Weights of a small GPT-style language model, trained from scratch on English Wikipedia.
Size: 18 layers, width 64, MLP 384 tanh GELU, vocabulary 8192.
Architecture: RMSNorm before each block, rotary positions, no biases in attention or MLP.
Training: a variant of Muon for these matrices, 125M tokens, 7612 steps.
Each number is 50 + 10 x the weight over its row's rms, rounded and kept within 0 to 99. Layers, rows and columns count from 0. The size before them is the row's rms in percent of the matrix's.

# layer 9 attention output (transposed), 64x64, rms 0.0879, rows 20-42, columns 0-63
111:43 51 76 65 68 55 43 52 44 50 45 37 46 44 61 41 40 62 44 49 61 50 54 55 32 43 61 35 33 47 54 45 63 59 56 43 58 54 36 52 52 67 50 64 62 52 45 65 35 59 41 49 40 66 26 44 53 60 53 53 45 51 50 47
097:50 32 32 47 57 49 67 50 53 64 67 39 42 58 42 63 57 65 53 44 56 47 45 49 50 32 42 47 53 53 62 55 76 44 42 60 41 56 55 65 52 48 42 61 42 47 37 55 41 58 60 43 74 56 51 48 42 48 45 63 50 60 64 33
117:51 43 47 64 70 43 49 50 60 50 47 45 38 54 61 59 66 56 53 43 61 49 40 42 39 47 70 45 39 49 38 42 47 48 52 50 42 31 59 55 49 50 47 74 38 60 57 39 75 36 75 49 46 55 53 45 38 65 58 39 51 43 52 46
093:53 55 69 64 24 39 59 55 50 41 43 57 40 55 45 55 52 62 41 64 39 56 67 50 54 44 30 46 47 43 45 50 45 54 60 66 49 56 38 57 52 30 51 51 44 41 44 43 48 44 67 42 60 35 56 41 52 40 33 36 55 45 67 40
082:47 57 34 52 50 57 43 29 49 59 46 42 48 35 63 53 58 61 56 44 41 73 42 30 42 53 42 45 37 57 59 49 63 50 45 66 62 55 48 60 40 62 51 37 51 61 63 49 68 38 47 34 48 53 70 53 60 59 44 62 59 61 42 49
100:48 71 47 43 51 62 53 71 45 62 49 41 45 44 53 34 71 44 54 39 56 52 57 55 47 45 47 44 47 45 59 47 48 45 54 44 70 59 51 53 48 25 56 59 55 40 38 61 43 59 78 49 48 62 67 51 55 48 33 50 63 53 41 44
110:66 51 58 44 64 48 57 50 48 38 33 40 46 57 54 48 30 40 46 57 42 46 64 57 45 48 59 52 60 57 41 44 44 56 71 50 29 70 35 56 43 54 57 55 35 40 44 65 44 50 34 42 53 41 27 46 67 43 36 56 48 46 43 55
098:45 61 53 36 75 52 44 59 52 75 51 39 47 70 38 46 53 52 49 53 58 65 30 60 52 33 57 42 50 66 48 50 43 57 57 55 50 60 49 56 64 40 44 53 49 48 56 52 41 56 38 59 35 61 38 47 37 48 30 47 35 56 60 55
099:60 50 45 58 46 56 70 64 41 55 37 60 54 44 56 45 65 68 42 49 53 57 45 57 81 36 49 63 51 42 40 50 38 49 62 41 48 55 58 51 56 57 41 41 59 41 51 39 44 49 65 37 59 40 45 42 31 50 51 66 42 53 29 48
103:40 40 65 43 56 41 50 64 68 36 45 36 40 36 41 42 43 52 58 65 56 51 63 62 38 60 57 64 41 38 46 45 38 29 66 50 45 51 54 39 44 52 44 59 53 51 62 53 61 38 41 58 54 41 40 55 69 64 59 59 51 42 61 39
084:51 46 55 53 55 59 36 56 57 56 73 48 45 28 45 32 50 46 44 42 64 55 44 43 74 51 54 51 52 61 54 29 68 61 61 60 38 57 55 67 42 40 55 47 58 62 34 43 56 45 44 53 45 62 53 50 44 49 54 28 34 46 49 55
110:57 48 46 58 69 67 66 78 54 47 48 44 42 62 49 46 48 40 58 42 47 57 51 60 43 57 72 50 34 62 46 34 47 54 60 45 56 53 47 50 57 48 43 48 40 51 31 33 38 35 60 39 66 54 51 60 58 42 47 63 40 41 48 41
097:51 31 42 35 51 48 63 37 54 44 71 56 57 67 50 49 39 47 56 56 43 56 59 56 45 73 32 48 47 62 30 57 45 60 29 48 35 41 47 42 44 58 49 50 40 48 30 59 51 57 43 42 41 57 43 48 48 64 43 59 43 67 47 45
095:49 39 50 70 53 35 47 48 57 48 19 50 40 60 61 49 40 48 35 53 61 42 44 54 35 36 66 52 50 71 41 52 55 61 47 41 31 41 51 53 31 55 41 55 43 57 34 49 62 46 46 51 64 57 42 46 50 40 44 41 38 55 43 47
092:54 40 62 56 48 62 58 44 47 48 65 48 54 51 59 46 56 71 53 57 53 42 49 58 38 52 35 48 54 43 48 36 65 63 45 43 66 47 55 51 43 41 45 39 44 65 52 44 41 25 55 28 61 57 70 42 65 34 65 58 41 37 51 54
100:73 43 42 47 54 51 55 49 58 57 64 56 41 61 43 57 38 43 41 51 48 35 42 44 47 26 40 49 59 52 43 55 64 54 27 47 39 29 47 52 37 62 50 43 57 51 51 46 61 51 60 38 52 54 67 55 34 41 41 32 36 40 43 43
105:49 57 20 29 50 43 51 45 46 47 56 36 58 53 70 63 56 42 35 57 38 44 40 47 47 62 62 52 47 62 45 43 53 29 39 62 56 62 60 53 56 49 39 44 60 51 38 43 50 45 42 58 50 40 51 51 53 45 55 65 52 41 23 52
102:41 54 60 44 42 39 50 33 70 53 50 45 55 48 31 50 57 56 46 32 57 43 58 39 51 72 44 59 59 55 57 42 48 48 59 58 52 57 69 61 43 32 60 41 58 46 51 44 31 56 40 48 42 30 54 41 37 56 45 58 38 73 53 46
091:47 51 73 51 47 53 37 35 45 39 39 44 52 55 58 42 50 59 53 44 57 42 27 38 54 64 55 73 48 37 52 42 51 56 70 48 47 44 37 32 53 41 54 54 59 57 57 35 55 52 53 53 37 53 64 40 73 58 53 49 50 67 42 37
101:53 58 56 42 68 46 58 56 68 54 57 44 49 50 52 45 39 51 51 46 53 55 51 43 24 50 70 41 60 35 43 52 40 48 61 49 70 54 52 40 69 53 51 46 32 41 73 56 57 46 50 67 46 66 65 38 44 51 40 57 46 58 65 47
089:56 68 53 55 38 31 60 39 70 61 52 52 42 48 42 72 52 52 46 58 41 59 64 46 45 54 71 44 46 37 25 56 46 50 55 50 55 49 42 58 49 51 55 36 61 49 58 48 50 25 44 47 63 37 47 36 43 56 55 46 41 63 50 36
091:43 27 45 53 56 48 34 35 58 49 63 55 49 50 43 56 41 45 51 54 34 45 40 42 49 59 53 47 55 34 41 68 34 52 50 54 63 36 46 34 49 66 28 57 38 56 34 46 65 46 50 59 54 34 46 59 57 53 62 60 64 39 42 55
082:45 36 38 71 49 50 50 63 55 45 57 48 54 34 59 44 42 57 57 44 58 20 54 34 50 44 63 32 44 48 43 64 60 27 49 45 42 57 58 56 49 47 58 52 58 43 54 55 37 45 47 41 66 50 48 57 45 36 43 63 44 69 63 52
# layer 9 attention value, 64x64, rms 0.0713, rows 21-42, columns 0-63
092:41 36 49 58 50 49 44 44 49 65 55 61 39 39 47 41 45 43 68 63 50 43 49 49 50 26 62 44 41 52 45 49 59 32 37 46 35 66 53 68 31 40 55 25 49 43 40 49 48 71 48 49 57 56 58 59 52 60 62 45 59 50 41 45
110:55 66 55 59 45 43 47 63 41 44 59 46 54 44 54 44 51 43 44 56 25 39 35 43 57 50 61 58 45 62 47 45 42 34 54 46 56 51 49 58 43 51 66 58 42 55 55 37 48 53 82 37 64 66 47 59 62 41 44 40 57 56 28 47
092:46 49 51 67 37 49 38 23 55 57 57 66 51 35 33 48 48 62 56 54 58 58 32 38 55 48 44 49 50 40 50 44 56 59 44 68 52 34 42 61 57 41 49 49 56 45 57 41 41 37 45 59 53 43 50 40 33 45 45 40 50 20 46 40
082:39 64 50 45 61 60 65 66 36 49 50 40 57 51 70 49 46 49 67 49 48 55 32 53 63 57 53 54 59 40 46 46 43 49 51 44 39 53 74 72 67 33 42 52 37 53 45 45 49 48 52 56 37 40 45 70 72 43 45 48 50 44 48 48
099:48 61 51 54 61 39 33 55 42 47 32 56 48 61 53 63 47 54 60 54 35 58 49 39 55 51 54 43 43 74 50 47 50 59 40 59 52 70 42 58 42 43 58 50 54 72 38 60 56 44 46 41 56 52 27 34 66 70 42 54 56 49 45 61
100:49 34 26 39 51 52 49 38 65 25 31 74 52 38 45 46 50 56 42 36 40 61 61 62 41 60 50 61 43 38 39 55 46 38 51 51 45 41 33 43 47 53 50 62 56 50 59 53 54 51 42 50 61 39 58 61 41 54 45 53 62 45 41 44
094:31 46 51 50 44 51 49 63 70 47 55 40 38 51 43 33 48 41 41 50 59 51 73 42 34 49 50 48 41 67 41 47 51 61 35 55 38 38 42 66 46 56 43 47 51 75 36 53 53 35 42 39 59 56 47 65 50 56 50 45 61 62 57 38
099:46 54 54 50 27 44 40 69 53 54 49 57 54 44 54 65 50 59 37 68 52 54 62 36 72 53 56 48 62 57 52 54 55 63 69 50 27 56 41 49 52 50 47 59 67 41 41 53 64 59 58 41 61 51 40 55 43 54 45 55 64 42 38 33
104:63 44 43 43 54 58 42 51 46 53 40 46 27 32 50 30 59 38 62 27 62 55 48 43 57 68 55 48 27 39 59 61 45 46 56 57 55 38 64 49 52 55 55 62 52 47 65 43 61 43 55 52 58 59 57 61 51 48 56 63 43 43 40 34
089:50 52 43 47 78 51 43 55 47 38 59 67 61 40 38 38 55 47 50 51 50 64 59 39 56 38 58 49 43 41 51 37 64 54 42 53 64 55 50 44 56 66 46 48 49 71 50 51 43 56 56 67 33 57 33 57 37 47 67 33 49 57 34 48
109:53 46 44 45 37 45 56 65 32 37 47 59 71 45 39 57 42 45 44 29 27 52 55 46 48 45 54 51 31 45 52 48 53 42 60 36 54 62 47 48 46 56 60 41 47 67 26 52 52 51 67 56 70 59 59 44 49 62 49 63 59 43 45 47
098:51 59 68 60 48 43 44 61 59 63 23 51 44 29 59 45 66 39 50 52 49 56 60 40 59 43 69 36 47 52 68 52 52 45 54 63 51 48 61 57 52 64 45 50 53 48 59 32 54 29 58 62 46 54 56 59 48 53 45 48 63 33 42 43
103:56 61 55 26 54 58 58 64 43 51 63 50 69 33 43 58 48 52 55 55 54 40 57 37 59 76 25 38 50 41 55 59 39 50 47 37 63 51 54 48 51 42 54 48 46 44 53 40 39 36 53 61 36 50 46 48 62 57 64 58 62 39 40 45
099:35 50 35 59 41 38 59 62 55 64 48 58 38 64 44 45 36 53 50 33 52 51 61 43 48 49 37 46 51 48 52 65 41 41 55 70 40 30 47 50 51 47 38 51 57 44 49 56 68 61 53 56 51 43 41 57 52 58 55 27 59 71 29 49
101:19 31 49 51 39 44 47 46 44 46 47 57 77 42 51 55 70 56 63 45 41 54 50 55 46 61 66 61 52 52 65 46 41 43 50 56 50 71 45 64 55 40 46 52 32 50 48 45 50 45 56 63 57 34 55 46 49 64 46 60 66 49 53 52
104:49 51 67 50 53 54 46 55 52 46 39 61 30 36 38 42 43 56 66 38 63 67 46 57 67 53 43 61 43 43 64 56 49 57 63 31 57 50 41 48 60 51 73 62 40 52 48 38 41 69 45 56 73 56 55 56 63 47 46 43 45 56 53 52
098:49 62 47 50 62 61 51 60 35 43 30 51 62 50 60 57 33 33 51 49 40 51 39 53 42 34 57 41 36 54 40 69 47 41 42 43 34 36 32 53 71 50 61 54 41 60 60 53 60 50 59 49 40 63 50 48 69 39 50 51 49 37 50 51
102:40 55 37 43 54 56 68 68 52 48 51 56 60 64 42 36 40 39 46 57 46 54 79 42 36 36 44 41 41 63 43 49 59 44 43 36 45 56 56 70 50 54 53 57 31 61 53 48 47 32 46 47 63 41 29 45 52 35 48 55 53 47 47 48
113:44 27 50 62 47 43 53 47 44 36 47 59 63 43 54 48 58 47 49 56 58 39 51 55 70 50 40 50 49 61 53 45 80 38 50 49 37 57 44 37 37 42 35 61 69 63 39 55 48 44 57 34 57 42 35 62 54 47 57 35 47 42 41 59
092:48 38 54 40 59 59 45 65 32 56 44 60 49 54 59 54 46 53 67 44 51 64 41 50 50 54 43 57 55 62 69 42 62 57 53 41 38 57 46 49 52 41 41 44 46 65 35 55 42 70 51 66 30 54 49 60 73 52 57 50 53 26 38 61
107:56 54 45 51 35 55 67 65 45 38 43 55 42 34 45 64 54 60 47 73 41 48 59 48 61 47 42 46 44 57 50 41 84 49 47 65 51 56 57 59 59 49 66 62 47 45 45 40 55 65 56 45 57 65 35 60 44 59 41 49 45 53 45 35
099:53 63 44 39 50 44 43 41 55 45 33 43 48 56 44 59 60 54 35 52 44 60 48 60 44 41 32 68 61 45 52 37 34 61 47 63 62 49 34 52 59 55 35 60 46 62 48 62 55 37 57 49 55 49 47 69 62 39 52 39 69 27 45 43
# layer 9 attention query, 64x64, rms 0.0709, rows 32-63, columns 0-63
110:40 61 32 59 41 59 60 44 50 58 46 49 52 47 46 38 59 57 62 57 57 60 38 48 64 43 57 65 44 61 64 70 41 42 38 58 50 59 46 48 47 54 46 62 60 59 60 53 24 22 49 64 47 64 52 66 38 47 57 43 53 53 42 50
078:54 41 35 58 59 58 57 60 39 61 36 45 59 45 55 38 54 51 49 40 48 60 56 43 40 56 42 39 63 59 54 52 56 45 72 41 60 40 32 61 29 53 48 66 51 36 39 48 48 32 36 35 38 54 59 50 64 57 70 56 44 53 44 44
074:48 48 64 51 59 54 59 62 30 58 49 55 47 43 46 57 46 55 35 55 40 49 58 59 42 38 39 33 62 56 43 55 62 53 51 43 61 58 38 35 55 65 46 44 32 40 32 54 46 56 53 69 51 37 31 38 46 63 36 61 35 43 59 59
069:57 35 45 59 47 43 39 35 51 40 56 48 39 25 40 48 60 39 43 53 50 46 30 61 57 64 62 65 37 54 30 54 63 60 58 41 39 36 40 38 64 47 64 48 48 57 49 53 57 41 35 57 48 56 64 53 55 55 49 57 52 54 54 70
098:40 55 42 46 63 24 49 54 44 60 49 64 56 67 43 63 58 58 53 62 53 44 64 39 28 43 35 45 49 57 47 54 61 54 35 43 57 47 45 57 42 47 49 63 35 37 53 42 71 50 35 52 39 33 30 47 60 49 49 42 54 43 48 50
088:42 32 67 51 42 55 42 39 53 52 60 46 41 53 56 49 45 53 41 47 55 54 52 59 58 38 65 75 47 36 50 63 62 31 52 62 52 68 51 39 54 44 45 50 57 47 49 65 62 37 71 50 59 44 59 37 42 66 60 52 65 35 47 50
116:34 44 55 55 63 60 38 51 58 33 43 65 49 58 54 46 39 34 62 68 44 47 62 37 53 59 50 63 60 54 44 65 58 62 36 48 48 47 52 58 59 60 48 35 31 52 34 46 57 46 25 38 48 45 48 65 60 44 50 61 53 50 33 52
105:36 59 48 39 66 66 38 61 56 58 47 51 36 42 52 55 40 54 48 43 29 44 41 41 35 46 52 44 43 53 40 53 62 58 45 54 66 53 30 47 49 46 52 37 52 58 57 41 77 57 52 78 45 56 38 51 48 47 47 64 44 47 43 63
107:45 71 38 35 37 36 68 49 50 58 51 33 51 58 48 60 49 28 65 54 61 44 59 55 54 48 55 49 69 60 46 34 56 48 33 73 41 41 46 50 46 53 48 43 60 51 63 65 43 39 56 57 51 56 53 51 44 36 49 42 42 48 41 33
122:49 45 58 43 69 47 52 61 47 62 46 55 66 51 48 33 42 24 51 66 32 64 45 50 39 38 53 60 46 58 59 31 60 41 65 39 52 32 33 53 42 48 65 49 56 49 42 42 51 44 63 61 54 54 39 48 47 61 42 40 57 53 58 51
121:36 65 53 42 51 58 41 54 40 49 57 46 49 38 27 48 57 58 49 44 57 50 31 44 44 51 51 54 51 61 51 45 74 55 44 63 50 45 49 53 56 56 30 87 50 52 59 52 47 56 45 55 48 58 52 70 70 60 58 48 52 58 54 39
100:41 47 65 43 52 41 59 66 28 66 51 36 60 48 59 59 56 45 53 46 56 45 32 55 61 46 57 48 49 42 52 44 47 36 73 57 60 44 55 30 43 59 55 54 78 50 49 38 53 51 51 63 62 42 34 59 38 54 62 54 50 55 40 55
104:51 46 52 34 51 42 61 32 45 48 60 46 52 53 71 51 58 64 61 35 45 59 48 69 38 48 60 34 55 67 63 42 55 50 56 47 66 41 37 57 41 55 33 55 55 62 46 48 48 40 28 49 46 53 61 54 63 56 58 47 43 69 52 62
128:61 49 49 44 48 49 46 61 44 63 72 52 65 64 58 53 62 42 61 47 57 63 25 56 51 39 46 55 45 45 50 60 60 54 45 42 53 61 51 45 50 46 60 44 41 62 36 50 40 35 75 39 51 51 55 69 63 28 53 55 42 36 46 46
121:48 43 61 51 41 54 45 75 48 47 38 32 58 37 44 50 44 42 31 55 40 62 55 51 40 36 51 35 33 66 46 51 52 42 40 54 55 54 34 59 39 57 58 60 59 57 55 45 62 45 32 37 31 60 53 44 57 45 37 62 50 33 53 51
119:55 48 51 36 49 53 57 47 33 46 45 46 61 50 42 44 52 52 42 54 33 43 47 51 42 52 14 40 63 53 61 50 59 27 46 46 51 47 59 41 49 55 47 44 47 57 51 58 54 44 39 63 56 59 61 57 63 35 57 47 56 28 60 26
086:50 49 43 48 48 46 40 48 50 45 57 60 45 77 58 58 55 56 35 39 46 39 58 53 31 47 56 36 59 40 36 46 46 73 55 43 44 44 51 57 48 26 40 50 41 51 52 40 54 49 52 64 65 32 39 33 50 44 38 52 57 49 66 66
097:24 43 70 41 34 66 60 66 55 56 58 51 42 53 49 38 54 56 65 56 45 52 42 69 51 39 65 44 47 36 47 49 47 45 32 54 43 55 47 43 41 58 50 48 70 67 51 68 47 52 55 47 64 54 69 44 41 39 41 48 55 52 46 52
103:48 47 44 37 37 67 51 55 35 40 54 72 55 54 63 58 53 43 29 45 48 47 40 72 60 45 30 52 53 47 60 45 40 42 35 36 49 60 58 49 39 44 58 46 51 32 45 43 68 65 55 46 37 68 50 51 41 49 52 40 58 43 55 50
083:60 66 40 51 62 49 48 34 41 58 49 55 65 46 57 52 40 47 45 55 52 54 50 48 38 55 42 36 43 40 45 43 49 40 57 18 58 60 51 59 42 44 61 40 30 36 52 38 38 57 31 60 39 45 30 58 52 58 62 48 43 48 42 60
110:42 47 42 64 53 59 60 54 59 64 68 59 55 61 44 49 57 58 69 65 54 52 57 50 43 54 44 46 53 47 46 43 41 21 67 45 53 54 55 52 60 40 45 55 61 52 40 48 41 38 58 36 72 42 54 43 68 55 64 72 49 53 58 55
094:65 49 35 42 45 39 47 33 51 51 54 63 52 46 61 58 46 58 31 51 42 37 48 57 58 63 50 42 49 56 39 63 43 34 55 24 49 42 54 54 54 49 67 47 36 34 32 47 60 58 28 63 54 51 46 66 51 44 53 50 60 65 48 46
107:60 59 41 47 49 32 57 48 45 25 39 49 40 35 39 44 51 57 45 50 30 57 39 57 50 54 59 42 38 52 64 41 56 33 60 38 68 50 65 50 36 45 54 51 53 38 37 57 52 49 57 71 61 54 40 55 60 39 57 54 61 60 64 44
086:37 45 25 47 41 69 57 53 53 61 44 50 53 35 50 57 59 55 50 56 54 51 48 42 40 61 32 40 48 45 48 43 39 33 70 26 58 48 60 50 58 49 44 71 44 46 57 43 52 57 54 42 58 57 54 33 55 50 52 66 47 57 58 69
105:27 60 41 26 55 57 47 50 54 49 42 56 66 47 63 49 60 59 69 61 41 56 27 54 46 41 49 56 39 70 56 53 64 63 53 65 44 59 44 54 52 56 41 40 67 57 51 57 59 37 49 59 50 44 60 48 45 48 55 57 49 68 45 57
109:57 51 61 58 42 43 65 39 36 50 68 49 35 57 37 41 42 48 75 53 38 33 40 54 47 42 44 38 61 41 40 58 64 43 39 62 43 31 53 56 52 53 42 59 52 54 43 60 45 46 58 27 37 44 53 58 53 50 42 50 49 26 52 43
118:53 49 52 47 29 52 49 53 33 48 55 36 53 39 36 51 45 48 49 47 42 70 48 70 70 43 59 70 45 58 62 48 47 53 66 23 50 48 53 37 31 45 48 52 63 36 59 42 53 47 42 50 48 59 56 67 54 44 48 46 54 43 59 38
119:45 40 50 53 40 55 34 40 58 72 55 43 45 61 64 60 40 67 44 62 53 55 50 62 61 58 69 60 59 54 35 51 49 33 40 57 46 45 58 52 44 46 35 39 68 50 25 63 53 58 68 54 52 43 52 59 57 37 56 54 55 53 48 41
116:68 49 57 36 46 38 72 60 63 48 65 44 64 49 40 59 46 62 61 56 51 43 51 60 52 45 50 57 47 44 41 55 23 56 75 61 40 63 48 49 54 63 57 33 52 33 44 50 49 53 41 44 44 50 50 44 63 52 60 43 38 49 47 35
111:47 44 54 72 31 60 51 59 54 54 34 55 46 28 47 34 43 65 39 55 60 49 28 51 54 45 51 54 47 45 62 52 59 48 58 24 36 44 49 45 38 58 46 39 43 61 59 38 57 33 59 43 49 44 35 52 34 59 43 45 48 46 56 48
123:60 49 56 53 51 49 52 65 54 29 55 53 43 43 31 35 34 54 52 60 56 64 65 51 52 53 47 48 47 57 73 64 37 48 45 62 55 57 62 53 61 45 52 67 42 51 52 68 34 54 57 68 63 27 42 51 52 53 52 68 55 56 50 45
112:62 56 64 43 62 57 39 39 57 58 48 50 63 36 46 59 53 31 58 36 62 56 49 51 32 60 63 54 36 37 58 49 58 61 51 40 55 40 54 36 55 47 46 52 54 54 64 52 61 52 54 46 63 32 41 37 71 52 58 44 64 27 54 51
# layer 9 attention key, 64x64, rms 0.0709, rows 32-63, columns 0-63
095:54 46 37 42 46 32 37 46 46 56 67 65 56 52 63 55 53 56 56 39 39 36 50 27 41 58 55 62 42 36 46 40 51 41 55 45 53 47 49 56 59 42 50 39 56 61 68 56 63 53 39 40 45 30 47 57 69 49 60 69 55 68 52 43
084:61 39 36 43 31 47 43 55 60 57 58 76 46 52 45 66 53 43 31 63 48 45 53 34 57 39 56 71 55 60 59 49 49 41 64 51 49 57 53 54 64 49 46 37 41 35 61 32 56 43 42 44 36 51 51 71 54 53 57 51 53 55 43 53
098:64 48 40 61 61 44 71 43 33 68 54 34 44 40 50 52 43 51 53 51 50 44 53 57 52 50 51 49 34 50 51 49 56 55 49 38 52 31 40 57 60 46 49 73 37 58 51 38 40 46 29 65 64 34 51 43 50 61 63 54 60 42 31 56
072:56 62 47 65 44 74 76 55 69 40 54 68 54 53 63 47 49 58 43 45 56 62 49 72 51 47 38 54 35 53 63 47 60 51 59 56 37 43 40 48 50 51 53 63 47 50 55 48 47 47 75 52 45 52 33 63 49 48 58 43 43 37 48 43
097:65 53 70 50 46 45 50 39 33 54 43 43 51 52 46 62 44 68 43 52 57 41 50 51 46 55 57 62 48 34 52 58 54 37 68 57 52 55 37 55 67 54 57 31 57 51 48 61 57 60 40 63 50 51 55 33 57 53 48 42 62 76 74 46
093:39 58 33 52 55 60 54 68 40 52 48 65 58 59 43 36 45 48 54 45 52 56 40 64 42 46 50 57 55 52 48 49 53 58 54 55 55 37 65 56 57 35 50 59 44 76 58 46 49 60 45 41 52 67 57 37 31 49 16 37 51 55 52 57
105:54 52 42 48 36 48 55 50 50 45 59 51 46 52 50 55 41 44 37 45 50 52 53 46 60 48 51 72 76 38 48 46 24 46 52 52 38 64 55 55 67 30 62 24 44 54 53 47 37 53 36 37 69 57 43 55 50 51 36 38 53 50 42 49
096:61 62 39 70 57 39 38 55 30 50 38 46 39 38 42 54 48 59 30 67 54 40 37 70 55 52 46 41 52 49 43 65 47 64 66 53 52 57 46 38 51 43 47 55 50 61 51 50 54 54 38 44 62 45 48 53 27 60 42 37 58 63 57 53
101:49 51 65 49 33 56 64 53 46 54 53 50 53 70 44 53 45 63 76 44 38 60 63 52 50 37 68 51 51 46 47 42 65 52 46 57 51 48 53 52 45 54 53 38 74 36 46 61 45 39 71 29 52 35 59 51 51 43 63 61 48 48 45 40
126:38 43 53 49 67 45 33 61 61 62 50 50 68 46 55 52 47 36 43 55 46 51 38 53 44 39 65 51 42 61 63 37 62 37 49 47 40 38 44 49 50 44 59 59 60 54 53 47 61 45 67 67 67 42 50 46 34 63 50 31 46 51 71 65
133:33 74 37 57 42 66 49 53 48 52 47 52 49 44 50 36 54 58 72 35 55 61 51 43 42 65 53 48 45 44 53 57 63 65 33 58 53 46 40 45 64 46 48 67 68 54 70 53 33 49 50 45 46 56 57 49 69 56 52 60 45 62 51 61
103:52 38 36 60 61 62 65 61 41 57 60 45 66 49 49 50 66 54 52 42 59 52 42 49 51 51 69 39 38 48 46 43 45 42 57 40 60 56 67 41 40 45 47 77 69 47 46 44 51 52 50 46 51 43 35 56 35 59 58 47 42 30 48 71
107:40 42 52 49 46 61 51 34 32 45 62 45 67 33 67 35 54 46 36 31 51 57 46 59 44 40 61 48 65 56 55 34 54 38 39 51 63 32 47 62 49 50 41 51 46 59 58 60 39 55 33 51 55 59 65 54 52 57 49 48 51 63 41 68
124:59 53 46 44 59 58 33 72 47 46 55 53 51 68 65 49 63 46 61 38 55 66 39 48 37 42 52 51 52 38 51 54 40 57 50 34 60 39 50 42 46 46 51 55 32 59 35 33 36 34 66 39 34 57 51 49 57 28 51 42 54 48 50 56
127:56 53 52 50 55 54 44 82 41 43 49 48 52 52 46 62 38 47 32 48 54 63 56 37 57 41 45 55 47 59 37 49 50 40 57 55 52 51 46 58 44 49 50 67 62 40 67 62 59 62 30 29 45 48 64 66 46 48 45 68 49 35 66 56
129:45 45 56 56 59 75 70 41 42 43 44 49 62 63 50 49 48 52 43 71 41 51 57 50 42 54 29 45 57 59 64 53 49 38 34 54 58 59 39 24 49 59 52 53 52 56 64 33 58 32 35 46 52 55 55 43 57 51 57 47 53 36 60 55
091:45 67 32 59 42 67 63 53 55 70 41 68 41 48 41 49 58 45 64 49 64 59 39 48 60 35 51 51 42 76 51 60 43 39 39 42 44 47 55 46 47 55 58 44 59 56 63 73 31 52 48 43 56 41 40 56 49 48 48 50 46 57 52 63
084:67 33 46 43 59 43 43 56 51 65 55 49 46 39 53 51 54 55 37 24 41 40 56 37 55 49 70 49 49 43 37 30 57 50 69 40 47 44 62 57 50 49 52 39 38 46 50 56 44 51 56 54 64 40 57 37 65 52 53 67 68 54 56 64
079:61 46 65 56 62 44 53 57 51 58 54 47 58 44 47 62 56 59 34 70 39 44 50 56 58 59 55 51 49 43 58 70 50 47 69 41 72 46 65 36 58 43 29 44 47 35 38 36 43 41 36 56 37 58 55 46 40 55 41 57 32 51 47 55
076:55 52 52 38 37 49 50 48 36 45 61 65 50 38 46 74 57 60 36 60 55 36 49 53 52 44 46 59 49 55 61 67 48 34 60 53 59 50 63 54 52 56 41 51 50 57 53 24 50 43 28 68 45 41 39 61 36 43 43 41 51 69 49 62
109:54 47 33 43 56 37 39 69 36 72 35 62 61 58 49 41 48 50 58 47 41 44 57 44 60 46 43 34 61 29 47 35 42 47 53 47 56 52 64 51 48 37 38 36 45 65 65 49 51 44 53 64 40 55 59 41 61 41 43 65 46 55 56 60
093:52 48 38 53 38 41 59 55 50 28 50 48 43 38 44 58 68 47 36 64 53 43 52 59 53 42 39 54 51 49 53 59 36 36 42 50 62 44 58 42 56 39 47 50 30 44 56 34 45 52 26 70 56 45 32 55 59 68 35 41 53 60 49 55
097:50 49 57 69 58 36 58 59 56 56 53 45 43 55 60 47 56 40 64 57 59 50 68 52 50 63 52 38 47 61 60 61 51 42 22 50 51 44 63 50 38 56 61 49 37 40 32 50 45 44 53 58 62 51 36 47 64 39 41 66 36 40 70 40
110:50 33 47 36 59 59 44 61 77 43 45 51 49 48 35 52 60 51 62 44 38 43 39 44 48 43 61 30 57 38 38 49 50 39 37 48 58 41 36 37 57 38 49 58 57 56 62 56 73 48 52 50 45 50 55 49 65 64 54 63 29 42 54 48
117:44 58 28 32 52 36 53 52 45 63 54 54 49 44 60 68 61 54 40 49 51 50 33 47 45 59 36 42 56 70 47 54 57 51 63 64 41 50 52 47 51 45 37 62 27 40 63 54 37 49 22 56 53 56 56 45 41 48 49 32 53 53 46 54
096:46 53 63 45 59 33 59 56 37 37 64 50 55 60 49 56 51 45 44 71 56 61 43 40 60 54 44 30 66 47 54 37 65 45 52 41 47 47 64 53 55 57 55 63 31 48 54 52 50 46 53 39 55 51 64 52 67 59 37 44 65 25 45 62
107:47 44 43 54 61 53 46 49 52 50 61 56 37 32 54 63 55 48 57 56 55 53 48 46 43 61 49 67 52 66 50 58 51 41 59 37 61 49 56 52 20 71 41 72 53 49 74 47 55 33 48 49 48 49 42 64 56 35 59 48 52 36 38 57
114:41 43 47 59 50 49 26 44 58 75 59 33 52 51 62 53 42 55 38 41 48 72 55 49 61 57 63 48 59 69 38 56 52 47 36 52 61 61 46 39 49 46 41 34 61 51 37 45 37 50 61 65 48 50 46 53 62 32 50 46 59 47 44 38
118:62 39 41 42 51 54 55 53 58 47 74 50 65 52 59 59 50 58 65 54 65 39 53 75 50 48 41 45 47 49 49 38 25 48 60 63 36 61 42 56 46 54 33 54 51 35 50 33 49 44 51 53 52 57 42 51 56 39 72 47 44 48 66 40
124:58 46 57 68 19 67 49 51 51 51 45 71 35 36 32 40 50 48 55 51 63 61 51 55 55 40 61 59 55 51 65 52 55 50 46 33 44 35 41 51 45 44 58 56 56 49 45 46 58 47 48 37 56 40 47 34 33 47 55 39 60 50 65 62
121:60 44 51 44 61 35 64 52 58 43 59 52 47 51 40 26 43 41 61 55 46 50 59 42 45 43 44 44 39 58 74 66 37 55 49 58 55 63 56 52 52 41 30 61 45 57 42 66 39 47 46 50 58 19 45 60 57 59 49 63 61 55 45 48
112:60 53 61 39 59 51 43 56 58 56 40 31 56 30 41 59 47 60 57 55 61 47 52 49 27 69 54 63 43 43 53 40 55 39 70 42 55 31 67 46 46 59 55 45 59 57 52 50 50 34 50 51 61 38 42 42 69 60 40 50 53 47 44 64